python train.py --n_layer=9 --d_model=448 --norm="layernorm" --init_std_qkv=0.0245 --decay_fraction=0.405
Each number is 500 + 25 x the weight over its row's rms, rounded and kept within 0 to 999. Layers, rows and columns count from 0. Numbers have three digits each. The size before them is the row's rms in percent of the matrix's.

# up: layer 4 MLP up, 1792x448, rms 0.0458, rows 386-498, columns 112-167
# down: layer 4 MLP down (transposed), 1792x448, rms 0.0419, rows 386-497, columns 112-167
up386 082:454496529483512490507495550503538559489456508510514525524499475523508556491508518463479507511469466465554483480497501424497502512481510481543518486505449493484507499521
down386 075:506520487507503526487479472502494517538507470468481501504499488516532476503501501489498476473488510499475480522557506537519568461514488483493500496540490488497539489523
up387 097:538522500520456448479511502514510498518499495540498508520552540458480512531530490543515480520456513534510520476535537490484535481576508533488472519494472499460542489492
down387 091:527434511500502460513527517504513498489523487519536517496505509426500550489516515524487514499496507482548516515492527507539514523487478495487454515506474513485506466492
up388 093:472476465491503486504456562494522454535460483473526481466489513487540459511525544485546513521545483482476505490507497509491484541529500519526538500468479490541467519539
down388 085:537506493521497534462525472436463544496508478529491488500536515483521512474510546501504494491444530520476478499517511511535511462521516495468460519516480480495491528508
up389 092:507454523482508530534515472503525508501519468519485519498549485508536515520514470487482436529515508454521502514496513523497470540481506550560509489517518502476531467485
down389 078:463509527447533497507487500496499514448512501516522511514436500527481565565495467500481560489532533488462499493474493512454551495511486474514507519517507484492450520511
up390 096:479518548446483498520481518524491481517444526529494516514522496478490493504516495517498498525539502512495499478549497528509494562513474539519492527481530523503495483519
down390 106:485525429521466518492492464446468515462469455424525506510494491479521531500496500521492478495493512491480494502508484482482508520501511503515478470528490516512479522530
up391 104:535504487489504500520541490506526491533478487521502546494496530454491473514523521501535501512514529472508500469477506512470508480486465470505522480474492486479515479529
down391 108:489474457490511493484494480446522512453524493485442482469459488509528485530487512563527497470475557526528470488525525527512505466469482454505459489495510466487495491521
up392 101:527473474494504467511515492493541482514513520502478479512487504513513498481479481477503470510469487479533462532482502528477486542496509519565549458508492478491516502550
down392 100:482516502464479525442513527470544520499460484509443507485497499547500505519536505568531489526511503491507503527499526440542560518557453511492510530509529507512488494463
up393 103:513488495499452458517507521457525496485477497507456504499540484506489499503561521525555544513481543507525510495476465467456510504528516534487540516493484505492497505511
down393 096:500485508549502538510502540497506469513466478458479531457507522520512499519470468487502487482510483474503482508493490508481519511491465513506516499481526525462562496453
up394 087:506473550538510528468519496531514492516512473501546527478504506524530513519509495538484468523523551496484512469510497505523486527499464533490505515483491518476491507533
down394 083:543486489475496504507473510504483490501492514465506533493501518513478506505484456542604496514464484485481504446474460494497468516503527511475497527477490502494477545513
up395 109:472450518478524550521505508480553479497496485490518485444516503566533465470490555486467481491515502478471516496477480484508454539535472510505508466513473455477466497581
down395 108:458503527480458509478457484463500501515517491470489491514482442512509486477545516513513526404525499492524514517503499489494492499492494494461486519498510479527518466510
up396 099:509506481499522461486495451553507480517508458490499515468528499515473460494544468491500486494503514482495569470526489486528509523517501491531470502474520471509541488467
down396 113:473475566533493570479475543492510510542519457481537502483532532482503501466490500498518510489489509443536525517500515515483519468515527510446522521522477504485528484447
up397 099:466449545516480519458525495495494513529511478504490538540500510477512526502494483486499502512509482475495526470507456522549515492476470521519508454533511513524545501516
down397 092:504528508483515495506478471510487484487469500536563514541508557493516496519481525497479552539506490484529483488524483475515496515484494439523489503503494486525481476495
up398 099:519524486512531495497489514520516502554486493486513503465526472500524474498484497511485484499533452495493512510502469479476548430499515511501523475506479477515473497526
down398 104:471464503520508481485532510519485473472470508490498502561528514491535545567531479524488513484487478504497482511538479472524523507499496453534507515458483483495505482519
up399 096:510546496529501498472488479530480501488505521481485478531549515547537478494514516482558529524461546478471562500495551502521547533489458478487497497450503500497517464494
down399 091:506496483505525476467498501457508500502487477499495493503493467496467459534514488513468486507501459547536519451526510543470476497518496431471495491548516541488504493436
up400 092:496510474521535513526503549491434504487476545527532504466497452530488486517506526530540521521508499517517517478471495539519465497467512498500512507497488482494472584490
down400 088:491485496528502510508535477484507517469466465495488505506519453496471509467543521550491500508514485496474512522479517524519552476501497518485499489475523532506499456475
up401 084:535486508482508496484533485480483521480498491495492560493521534540514504471493475489522482489492509513488512504514465491491504515496469490475502540510516515536549532522
down401 088:480527520468502469499500514498532512513492490519521477502508467455518486485493525508458529495499498530483500498492491555524497483497521505511452468498468502500431523508
up402 100:478496507486483465543473504489508505490485501517444507497514505497468493493544499470475499506539466464480524460469512521521529473511486516488590482483504484514501506566
down402 104:507533485517499512463520512531500476516488503497470518505481533469486537500503497514539489474522508509504493487508502469469474510507473470507446478448472537489517504474
up403 087:521483539461540522466562506448491472507487504502501493513443489538476526519494475529465515499508513541520480466500467534518457472456536485504503503470536500477509467517
down403 089:501509556502523565489517470560500510509481537471498532482481503514474494509461523537518457533471500455502531503501530486514488502520526466460501482490489457478453534493
up404 091:499540495555523505548489528540516475496502522506487502522520483512535471513504492495457521515520428433510507506495533535476473564499515520476489465511458476459493560500
down404 081:480484543478523508463459461519532456489504487472524492510477511502497510510483479490533484482509545475491519492532516466509493474463526471476469510538488544523462491488
up405 107:471486527479470487492530496488491530512484486553496541495521513519496462507491528501487497506499499542486561473494487536507493460487506496523494516499524500499477534539
down405 113:496488508472510473480492520482591500468505487531522525521467510518493492488454545510506519498504521502517496491500525481506555502532513504496492546461524527519498479536
up406 110:474463502522520501458501488481542480510518545537462504541510498525491493535549507512523494514544456498520479515533498511494527473478453533479509529502525510509502519550
down406 114:492478486524529507478508461437506507468499515464501505524525497549481512591525530528532506475508517505509464557527482485498520487497445528536495523508517479513514518578
up407 084:502512506520495422489473542505482508486506565530480534486510476509499506514525507518529511521544424506524537493501514516506525490498488519456498581513495475487478520496
down407 087:567472503492472533511493474492488478502464494497485441516481510468485480498474537463482485498505500499500468560519541484503495471499482477501521459519521463537494471501
up408 093:493547530509538507509515517488557532480498486470485519501496501529513496481476535524481504493511510466465511514477482460471462530499453469488547526475504465491461512558
down408 085:525526464489463517494511517498567535508473458473491454513521482531481481483439460532523472472493495499520533526503504527493549514494469489502508478498526480496502499502
up409 103:483453517515510530486508491498526455509496543486537522476492490530535539494487491526485485511531490498491480487489429489515485477543446505510542480501499471546524477499
down409 100:505538493548513525444517499520489483491482497526483474461534508477477537489458481479495474551508475490511500558507484462464526536445540524494475488452531512497513488467
up410 109:502557495499499478543470493489533511507474523500495486492475481539459448498495505477498513492504439474503514501474509547490495505506449495523575507517485494496469498546
down410 107:513483472460513536532487519483487484534520483452511512504430492505476495477557540525516548492500513539482531517524514504480505532482494488450517525477526556494477491505
up411 097:468488502545502531454518487504481520509509506529450491494498471533495498511561508473464508531526494525497493490474490517495470508504505544501499504480519485471530470494
down411 089:490474491516486488504452529498527453522472520522519525533525519470540503529540481483511486528513468507485480485518512472510494540476511481479488491501472512485484474478
up412 086:511506491481465509499471510496478513509507483493484564455524482502488510479525508508497502486487475558430504488463461474535455513466481486463464492433512504476471546503
down412 079:463497534524459509533497491513514519522522479521511498533501490494522537505523513498532541513488506522487521492481494531546512510493503530471509450542515515488493487508
up413 097:488514487488511486520481532520552520547495520504511526460485477495509478473521484541472523489546465475502512466491491481526545485496467519486483510488496552522485518489
down413 106:502505502493462485478464486514482483535503577526509497500468503490518499516485455457536510493498461533534519522484503533474484524500483481485515518499459512515508481467
up414 097:481509473489479524479487495493501553503526506523442543542531525476489539507531519521479528512473481511502500515428531529524524459549495492472512511492451506475513504513
down414 095:500495483467489459498472492498490506477492476561511508500505534510459542521475514500509509498444501497533534545531513521467515503476464539489458506539505498500457531564
up415 108:517486500489490470551502514532482465534498509502548472485521511539514537490512511512535516569493486460499499487442510463542500513518515495517496504480493467490499548491
down415 111:482477508475498489499496484501508496512476516507508500475517504510457474470534504528503489437471532546489482502500512519455514476495536530531521489498488517506510515487
up416 093:481515480527501478465508477536491491493455502516491487484512504488525516522484492486497515560530505490451495480496499519495466546504508474499507471488528526507495536514
down416 086:533509467494517495547520518477516497439524513493473525459503531488493532439535529476501511515494501509495504546530507472496519485522523474515486480506499526499492482486
up417 104:441459498472513489499499523461521493513488522519539521493529511515482526501497539500510480503481485500492496495430558499533473474484517531493492507512460449447511498494
down417 100:483486473524525484439483491514475457512504539516516507494502575487445487493500490527470500514536505552461522514559507537494519500558542519465453490519528471500505474530
up418 106:533529511522508475513516495510495488507500497472486510505516477513511510479529484462532504528488529512519509515485515520500487510512498481522450516491551478488516467460
down418 114:507552512482459520528489512500512505519496517486511507527473523538523497443522512494531503503497489541498557515536495522508448537517460495453524538477477508505507501489
up419 092:491536521495421504496537537502507507521479527501485467485500532507514535502492509533475552534535479523437474495499506471495493491489525521545474474526510520500513495504
down419 096:531504547471513524463477495490495548483512501458487463506494524452487467525498472530482475482481531534538526497459506515486533495511532537461514492518522491506486463478
up420 093:464536514502484492501513495524521499522505514554481515476511492518532507486501478496481524490562474437491510483478475508538522475497519507549504478514503479533521512468
down420 084:497511471478524494456488526490493525503487483494546508495490468515495483553467498474485524481506526531502473472462530505495503491470580487511478495511472474507488498492
up421 102:484508516475536501477529482547495493510523522529517483498500496442447480501494494502478481517514482512452475495466523504511450529517498464477485512503481516488505560455
down421 092:460494462507562482512463480526453533468458479511534463523489468518507521506533523513436527468516511540529485462466507533486502502508539518551512528500531518502514517485
up422 103:487487498519487546472537519485530527489454525505492490497524495499504490534515534485501462496480515481512505518527484476495446495495524488542546509479485507515500477523
down422 113:530483547489506464472491529477523488461498467461505507501498513487507480494492502434510476497488474490517490509518481483488526508491534459514450492501493480549490501472
up423 103:540503509483536500488501505494534475508466467542503488463489495529545464491495531539505504517529478443454520496465529479499494501532515503474529461505536529494502502501
down423 104:500460504495521514494549491503527473509526491460486497543516436488503552528533521508450474475469482501526494561515540544495506495442503530517503553486476505545491518512
up424 097:470534544498476502511475484468493531483474575520506506484531489488488462505505541511479486515541476461517474530495530537491453483485491516484514493514531530538449523516
down424 092:491495478528522527504478527470494523512505505487525522493535509533494500539498490532492492508450510516483517507550490513513490502492498531499461518520507492502499502505
up425 099:568525507452502462554505543503513540523524476479497541467515515457486492501465510497503448507463484484490535533486451516508523458522484495524531515533475520484492532485
down425 102:531512466529467520487538507491455539542520500527494455474519422500490484500455472460519501515462522504536446538520508522487493484579512510486495502521488518468501497529
up426 079:471472538477514411495508456465519503489492531513492494531502527509500507502516484536479510500492446480549510508525526468510525524459482486479541522483507484511482505505
down426 081:532508484540488510473520532511540514572469476455488462496515533471475477533490451471516455536514467525490478533536475558510480517499547493527475471565532474496506507513
up427 100:475473487518502520496481520474491468527490466465502536462503514508475504502515509528514532500507493501487494515466485467520497481519427518517563552481512475502492530496
down427 099:523506522473500469504491508469489516511483516484515533506495484461506509510497471492494487484506479516517516487511558540518513531475510487504468480512475501491495470507
up428 101:496441513508505501512509532517494470523517545509514489518472499483489526530536534525514490524521468522480495499496444481581470546503499497499504489491508469493509479453
down428 096:459516501487506538482500486517521524561482478464495504439507511528445537506465472525495509496487518479475518485508508502464555486461507502478520485452487507495459489477
up429 109:448511519470520513444522473542515528486509486536490484497495507550511491483513504479500492526541456498486531484447532514522481522495477493476496505502465513486480529533
down429 123:498501523495535509525495533547519538511484512488510530479486450510504511505517481461483485471499448515502433482469528496494504516467533480456514527505451449551503492507
up430 088:507511474505511529501521485491505446506464475501535485485485479475538487510490499563527514500521523515491474484481488470481531562505458467495500515458499476482509511548
down430 087:508491544509513481487507507516468485470531526484470493495526494516486474510471469503437445536486492513500470518545511519509450513544497520498467479552482521522514483502
up431 102:516486511515507506512513502479481475499484490515498482468478516524530524500508535513484485493478440462457490479495471513482477538503531542485499515508498512511466510499
down431 102:471495507527502484511509528514481511527521474474509517470509496447486502528476499528502525504522513519482479529503469537479521503511525488549472518531527516474509475492
up432 108:469502476527480509518499490513520461513506553490487488472497509481495473486542490439519524519490480454452490491514432507504471518482506498534505489500489483528484509534
down432 102:473487456513486492478461483514475490414478527434455532518492507477502511506518474507533524506471512535500480463466526505484516486502542533481481503517529496517509451486
up433 119:505499526493460518559488521526505504497479506537546511457480509522551489492497502520487481509519498461493535482523518516470488487508501551523495520522469472491477509480
down433 123:521503483502495526568490496515514522549506525549491474544515493517492506477534540514470488464497468477503546511496480491510449484529545486477505502518500505472472481535
up434 104:521459514494517528515506533503521483521495510481479507509505509482529497515519497539509508494480545501479496461475494474487482480524511494514467525485515519489492499486
down434 104:469555468510515469463499543484519469503511529482507501516478491507533488533521536517490506471493525509501484504505539513502478507504467443478442494473524519518500479547
up435 104:520502487532439447475522512511457503518488482522506474517506524488513522584506493536471523517528462489472492505479419512498501550486522492459539488480539503498491548515
down435 102:492501535510482513522490516528515517488545493445491534512505482471515518472514523509491502537470495482446522561532519493487473511500523491469468508501491524485502499502
up436 108:519515477506486534482502550489480483558495497486521453518509534505519540532488535514495497532460511469480522489478526486497551425527503553512492481446488545525503526490
down436 123:502503478418498496520547521508482485536499516504508532503507505499482484477490506463506466498494476492497494499494508529486527502450528538511529495564509547514498494521
up437 094:525472534524508548486534537490524511506484501454493527528479470549472507521499524492455478491519492507531508477468482472511455481493501496484547548480497484479534473554
down437 096:522517498524524476507519424505448505488483495527484509494500482493462517513528495509488486502470508506451513486471488503533491518513532540450499463480524520529469509498
up438 110:521477476488491499575501528530533477505479469509486536463525485463498503485480491489512517514522492516488495483482484535538467502472514521521478467497516458508489500513
down438 096:495534519519509500501505503463522505391492530514479522509499521535517490497528436469518502466504521491511539456486483529529517473540498519511501501526512499536528495527
up439 084:505514500504524501486507470510492492482529482501483531484519486464515468485523499502512529501478499540481507500497512569475520552526508493489506520496506506534457479508
down439 085:503508511470511506485494491513510514525516541448492475522512514452465505491501461501490497495508466497517495549473473470537478500498492519548472446495528505508514493478
up440 118:499489533520524538488530524507555477489431514523459493484520467462529491453483565515496446519522456488536444507495475512479483490488468511488486505502535480517523486539
down440 144:455475549512490532488471518453496484495472450496517443476517476464515529485499497480523547555499479511542454506527491491514508473506506543515497504509515493513459497547
up441 103:508524494465513485559509522523464540545491468519501536466524509490488511515505512461494480523515521489489512495521547502488468545538497525509473503466480529516532476491
down441 100:473557486478518499538499522541486472454480497512511531488482528508502485457482482442504553495511486459495483470482492520504475522507508472462490503513539536513522499532
up442 097:493489505517447488468454534505494498515483538494499528506495474466517522489557477533547474492477546525506507512499509459486531486478458526526509497494500495555520497477
down442 091:503491494478545472462514505453552508504447464530535516483511531532498461497456551499491489523499489501513466515491540493473517491507489526489458522491504497474497551509
up443 099:456500500471477520564505456470542496519468473495509474459522470539552485505495517463466504536531491490503498465489458516500490556484526497521536517511493517521515514550
down443 097:488522502479493492519474529474492478529500518481521462500487467464510521486492506505512512487488516474490483526525515494473534495472457512497504472510499506489539491485
up444 113:494511508453500476529526514517511490514516526507466495508536524498509470531500508484531479557520497478469489486486473503542465493553496506497486486476495478508526487537
down444 106:499495516512475481513486490496480509401478503491471527506550505533470506467517490486509496509549525458531497511512529462486532506538493473501484568510506530530483528469
up445 083:477520503484520469510511497489507464495481520488493508512480518494538521493480476490477550483525473519480432464513473544556514539477485503510474527496515491503492514503
down445 080:482503482492526498516523488442483532505516549491501526499497488473494485495526495536475459493520564496509510474550504506502457497530515526490482503497499466484540458462
up446 113:525532515494425466484493483529494516525469482489537509463488508517478504478505489467500466496489526496534525536499500500468524502488483472519486500496502493525489478484
down446 123:518518509509463489523525503503481523542476468542525530483554494503478486473486500513517453503565486473489468499498484530482531486503507455504439524503472500470464540497
up447 105:486491484502490477526455474486467472485492456506515475505503465508470504454525525526521510541494463486476532483478502522524485504504502562500530498468530458507478479488
down447 111:510509521474484529525561532522493553512479500470467495492491489517519538477513501514504483513522465486527500497442480475420542478466501521468527536506489511468477492528
up448 104:514488484526517504517513530500540479555475511488495493475472513522516474521494510510459473513509443525508493499513480480509486492465496535469536522507493473495527508505
down448 099:506500477542503518525494526496502509555483518488505483501529520482506531525492426447533511521521476504479512548522511517512491545512518505490506469516484494512450521484
up449 097:477501487445530489497503485535492470507520538541485455509528486504523500498487499484478499491470485455457494462517533500513471510496516509521480542513490484524489539497
down449 090:530520533506471481480486472512538507508481478500479519466500502499546488549483499517499511508471534534547482520518522518519493492528498514467506481544548543496505464508
up450 086:511478494469478431501508495444509478474494509467538515523465469483513493467517536537465481494500488511488461480472489486483495550513472466480519540466496519534503514492
down450 088:490541495472503513497496499521476515501500501509472493509493465473515473506456471514489501503519543538535496489504460570512526473542495483478485449512525513476514473462
up451 090:534439509444524487542510493470545518492519529501499507501470513526568522416537506507512442527528519532510515458497477525533506525462489498471496503444466486530466469540
down451 080:489539457522506455473439520544514478479522459475534496553512485520497505502502483517487504479471465518502505523504495464464489492453464511493480482491516491507488492468
up452 104:488546498464470485488501488497547523515496509522502516467485486496518550464498493496466490530560465502498486478526474466479445499467463506494501464503446512525531483513
down452 095:508521487509480500482489500466515499401486490490488533499520494503502512466473481505476510513476493517489526490494524506529474471482487489494494523508521518524485480510
up453 110:515513519511499481531478555478485475509505478534508490482496500504484512519510531466466492503498503451470483543519438560510502492522499540490494456482480494523464484498
down453 115:487494505522539488517494518559502508496522476486465558472462472497535518500482403473498515481497460521473508508518520472531502487482502477475547522507480518516464502522
up454 086:465472530506486511504539448488520509497478527492474495470475500489580513493521531467521502519498445443487478481516512471506485513507472479446515531517490487488506439498
down454 075:540504516477468476452457478481492526540515501452543519492492484483520514527484499501485454502529524534517505541498487488557483515491470499509508475469486510535509503512
up455 095:537496525513476531496516475495515513520514491494476482478513503508501525508481468511517483511467464483522487493473507506455483560499499501467469488510505511482487473482
down455 088:473482526484497535498513491485461475480464507512492499469491542482514533535503507497495474519474499480488557531529511466462498524519509523534462513531484487498490499539
up456 102:472536516481516473507493518542538507520468521548497514502544516493502474484509498498496558561521483471503528507500543497514523490529496494488476491496483509522495478463
down456 102:409487507502479511501462495518529483531472543534458560488491492483501481500451526517488513514517532466508486469527480548508535544509525503467508549484483523506471524484
up457 114:451492517510471550460539469471478521487436518539485493504513515538473507515515522515491513521528528519532532513501451504490500503508483515473544492501552520514497515524
down457 117:492507505501486524470515495474497501478474494533512472461518478544488509533486478480494492495522548479482474505552493497518537518500516495501506497498511485528429502527
up458 103:495502488442502480525479515484513492580484477498537511488475498506511472476494505472476528460458537490501549507481523520495465485514513481502519492472498526525500524519
down458 109:486467482521536504471499487469481517510467500505480511535495542503532523470492508440449497530522539501498476523515483494517463483482532492447511495507513508494492518514
up459 093:514483483511489482516505460509472565543487483508486524490489475497533499543505545498499469484533455486510527503482461531470449523514479502518585486509487457470492496506
down459 097:491518494486535465501476516477481470492512472522475509507474512513508485495521477463526509524503476487473506543525527481478476477482538463482473487524485543520505448508
up460 100:515529496537521511499497541499483507540478486494509509504537460450543514499532516510498514521506475532527519500472563482525496466521511515531495519488515431475501497467
down460 098:527518500491480511500525488474466504455496460465507490498508529476496522504491469485507510514490526507504525469468468505499473545494429506518503462482513526450506508508
up461 102:489566484488512510506520496542445473498505499530518470510514496498535484480487485466506505517561494451481533529494467517536478467507492509493505493497516497506505532472
down461 108:454510460507550464483476533544479500499457506498551506485499505448496471510483531485490500490478510470501500473449524527527544458494499505459528519524494494473531512481
up462 102:558501481468488506514485512518538496498496507529512512488517525527493505480485509493494475511456501509474515479463527519491510448537522471513496551469503488461505472488
down462 097:502515489515487518489513489528503538505495517518535518500536471510531471516442511499480480485496486479464542527496507502508524483546472459510494455548488439454479540461
up463 080:499501484528505576510493480514497493484513472503514481462527488522483499490474482519495566491497448527476502497510479475486512536540453504527500505463535533487503447494
down463 081:523512520473480559488471446486521516489470507560511484501493463492531460496532478524520461471465550466548532515508514513532506477521548520481495479533549496494526470492
up464 106:527511492451446537484495502506541524505518519494499485513523480502511459481465506513480515466523471455489509464514499489547485507488466479533504531496507543525487484526
down464 106:493489482518504533537490469493484462456497489540506550492486538510524481471509499521509500487486556548524475492480517532508477547546487509426522484505460476501471488493
up465 108:491481493514470507463539482541469503514493509526506470468488491471522486486527493468488469493481483493449489517459524504483462521528536552528513459498490497486513535498
down465 119:550512499469508456533535450529483502499473532505502446488517459488496497509524489460510500518486500535504459542462522479457535467486484497511517495514512497470457474461
up466 101:514459518475471533457524496490519461533509507515488561496555480522488485484527471494549517507492577514501527488514541523488497488480492512484495500436532477505548497497
down466 108:498537476527516479509511502501494512512510507467506512476509528495535486491444506486450467516514468497498488509510422527528519499462487508513506510467448514504531464452
up467 104:481522470490521489494480534486570427499506515511493505491520509527473494451472511506522499530474489479468505540482517493545506483474502489488507493425465440461480521482
down467 114:497484450489497511481522499528544467537492576511539509514478521508505506516478489469488480503486494511521459560516488509484482483500469514495469460514525477489483516487
up468 085:454509485469478491503512556446480524510508524510486534497475492537510542518506527482492464529486503501467485472488516475496462453495518485502495560499491513522484541482
down468 078:519522492494526511525478530485476559533487494493468474501455465466475496514507494519502483492500484463487486484519509495479530494520482460476499499509503512498496501529
up469 104:469511521524442488535477521517483493486514526517470537482477515514509460509506535484529502511480524474492521513535497524483480462543466518520486490473488423480508459537
down469 102:499480439535481536490474486482502500515508511482476498448511539498457464525478506525495489520438466500476518486508479490503558476500465540434497503486499542515481516513
up470 098:474502528512462529491526516464528518510477519527474495506569493486511559468520510509507500493473518497473559487500506516491508418466559490523489504458488493494520512488
down470 094:461520488509463496521527505467510534534492491531502470502498524484524498536513521483460487471514455480489512503525513501518461486456525521495525519572511502512463475526
up471 100:538479522478491501458515513509518551509490514523472486488501524495494499488502510555484537491510502513470523499538474500516490562509508541500546477510501472499509507523
down471 094:484504483457529507574467472482513520500529525513482508504464475522517467555514506494520525499513464491521477469513510529490445471473490523525460523493508507568505480491
up472 092:512488494512509531489518551471498512501461546459488455526488463516501552511508516469485450495536563535515504547526463498535471492491487479493497493491529490505543494501
down472 095:476503469466520487465467495512515475504465525437508516495482488460484485518476481516479512484516498482464482466509516507492502516507505512512490514473474525557489508493
up473 109:528504508503490443597511452502514492502517527501489526500462516546487469481505534496458527502532502507505472484522489500493516464548499502557505484522520493511495470496
down473 119:540489491493483514552519499530508490526526491426479537497496495528497532475524467469540462491496494522464496482495538472479506461510476465525483487504505508506454516472
up474 084:474467495497516461489538513443545484478475522540513535485493550568479482466501479462552437537466510543531514464478513519522484447468497477505538487484493461503506477545
down474 079:513487534543451471480449516493480522486542537521518508492475470502501470509459473458462514466480481506501463495566502470549505474543507477512469479513531491493542492460
up475 112:521479515539481518545521511503525484497482483531506519430496518519448517494505513460509464530545485472483463484467538480517486456552477518547509484497515483538445473470
down475 122:511530478484513530488540527523511507549504503522502490449482495500542502490472481508522462481503489488539548535500497497495492516471512497517505498451512490519497523500
up476 111:513483542506516473473500530519526497475487519504472521520526503469489511511506471524512496476525471459502471512517493514514482537504471465485504537478515502525473501505
down476 106:510500518535478486491477481512499520421518498486528465506499499485510524515573556533460505446516480502503470498559521502484544504516469456488492486439468460506452527528
up477 100:515494536475499481440544534486507542509484560498463521515504530489505499490527486531518501476485492462514475512495482491492458432504547483533482505515528482501510549490
down477 104:496543507514508538474494501506492550519482496473508494552555498488414500502500500505487482464503496464489511531484489490508520501559473542513502513504553517499501499521
up478 110:523550501490479495507514552467524528544494478524518479503480472549532534496514536483468502496535560506530506530497480502496493539505515537545508499461464508509468441523
down478 125:487523520498502514478480492490488500502512491538530483531496496495502522511485514490463497520527449478486504478492472550510467510486474495528494532485498476539515476522
up479 083:536489504456494452530525494517470491490470559553475481493544552496515472533493500526515496577516493536492517512527542547534509463494525494489509516524497463521520482485
down479 078:524515490498498516516482503510533465499495568507478511486500451464491494478499481494472497506485516435466502507534499492529485548512472479462470526500505522504502518469
up480 089:525454464514496517530525492506516482511498492508470509470454492492522515493476508520525435525526533512458490491511515515548490543519467498525503517491545543496491503543
down480 087:474531529522506535442481534517479488514474485482523487495516517492539490491502492494505486458466496521543511505557500525491519469517502508508498464533491534506534489469
up481 106:498483577537515497494508522463510495498488492519505503481491479532520591474500522526496530490549501530505484553502479489479515437493493544488535514519552477500530474539
down481 109:507498501476505490507496464471504510444552473497515543483464472486535533501484512455488499527466480528525464500517507507500486513455474504531515546521493511503457544541
up482 084:475510529520509450510519529474514510482491527508512487504545513495503530537490483488483488499520437517472464482506506535488515475499520491459520519500492433510481513513
down482 087:488484544516561528462474466481515501519453486503491509517488483493482476536469498506487520495506508481508480511520489519501509512542492522500484464495483503495483521487
up483 101:486476529523452491521501473505517519520511463460498505492511520482488527480512507452513491517506562464489539451487503493507466553537498531515508445501480525529557485498
down483 105:496523505512516548507504538556500489503478511462471517468526513511523486478545516486524508510548485527479501469483520518495470532489484534487477524486494487518554500483
up484 079:453471507504518495504500536474544523500465467530476516497484503465501574529510508482529528532504532496476498475482477557500456426460497495540451507483520506459479514499
down484 089:546509540483479524499478473528511517551475520534458469534505497481509516533488494550477499497535503494524526459532491533512509489530501518507483459513521465506513451500
up485 097:522511469488496485469505485485487494527463479493531556470515528507474471498518486532472491498525468560520527471440542477543488476511514504463541467511497474492524538553
down485 098:515507525498509535508535494525461498460525489538496480508523542464556492560432500495481499509467496463518506435468516519502472507498522508526504447512538503470510515481
up486 102:498523497479458529526528478462525555520484503489490498469507500504477492481515529428476485474488546524478525475503443527511492514530476513458510504497490545496505477534
down486 105:484515546541527505512448522491477474509510526512503497530550529478469504501498516516471453492513453494488486474495480457490529497547493480493529496516515495464478512509
up487 102:513493507478463458476454571494494512504488512515480495489507515456489467458488488506524477480528472503530538499482479432501507483520495531525478497498450499456496520488
down487 096:495536519496535498483485495481495483487556521433488507460454508507528487493540455485493497470502530549487503547494514517510503506473474553462502493510479532529484488503
up488 108:493525504440512499512506471502484518521451459507486512499485527497520473504510518511495526520515478517491511444483529484528543529510469504498526545490495533511520483522
down488 108:498513516438513492554535551498516489519541496465544468522521563471509512484519459519500503462543525459504475488465519474487509505476518530523480491483509474513472526498
up489 096:486471515498532484489499491530520503516496502519536515499519452508500516507516478531466523486502464508534531511479461511563440497526450536490462475475524519515502522490
down489 093:533507531467524508512469506480544516545534499506483509475497523553467529469433540517491553478484490516450498468473470500508507476464518482476517535540489500519490477486
up490 112:479456485508524492463492486468513486537511482542522491541513455483552453516514497534479508488542472494472512519484481520469526501497497530477513505515511513497492495505
down490 111:449481522498492543480497527482528479430486497504531541514488520507533464482487444452487479504507491536520485498499474526483520532469489515488499511515508498501478515484
up491 103:475518476501466518490507541485525486527520468473530479472479467538448507493503498446514533484502504488480537475438496479530496524531478508502486446460493503482517534488
down491 101:483498498480502466525498482484478533467485508530517469496515457482540465488458496500480506523466537518514498526505520547479476513496512473468492487494550481492452501489
up492 106:509493535509464514491511507438530536503487501517470469511518541487541488457552520473512515541467468521534488456469487480487514467500504521533505529492462485500527492502
down492 106:486487513523517539482494534501509463433526476524524502525484505490543513478474446502521519527501505467495513519517502490513486480474453479506499511527486495483532486506
up493 103:520491500484476504468487498505475485542463471490482529485507532520501507502540511548452503520542458527501546517486493484509510457541473511497501541464491483516528519520
down493 100:527480469470508511525496508482515502458477483512522493526537495503469469495515526496485502481477494472492487537479540514514441469502483585516457490519491508517481534486
up494 109:468546505476495499511499492512499479535467467541498502475536492494532473470509512499525545560507525489493474464464499490540502529463519480524480470508479461465496489494
down494 102:478502459431537516461513511477512492486525469505498503507493480503487511504513503466517513490461495536515480504518477489495502506481535502496482506494497481481476484508
up495 081:500481500457522484522538525496540517514443463510480532453473536484475492474470536513465552508508494465482478484473506456507476572483451483529486516493491542529484534519
down495 084:508486499516475533462490516513512537483495491538546475506499470477545509518483513504489473497535518491520451476501524532525514480468534496503499473539526473478536442490
up496 098:498514488490502496549485480510498491493499467531480532538522511489494465457499490527509471533522481425468515497499484513490487470531513472520515492522506503524534533528
down496 096:524493471491503508514524551514469518473506487476497524499473503479467455525466491532489513491471517499523518500464516514533498531520517470485527479492520553468463527508
up497 104:523468519491512482506517490483480489526487506495513508501510512510553448494512543494481474513513533483480534469512512536500490502522491470496537475511513506497481485511
down497 104:514481519503506466450504485465537487506495524484504547463555511446499468489512520516492483446482461509511489496517495508530501423473484499525454490484517525496532524460
up498 105:490493525465497502549522489476499452502483498496503497521495515543498481492506503496506493533470515527510517485499496531494488494524501473540479501497527497509500513511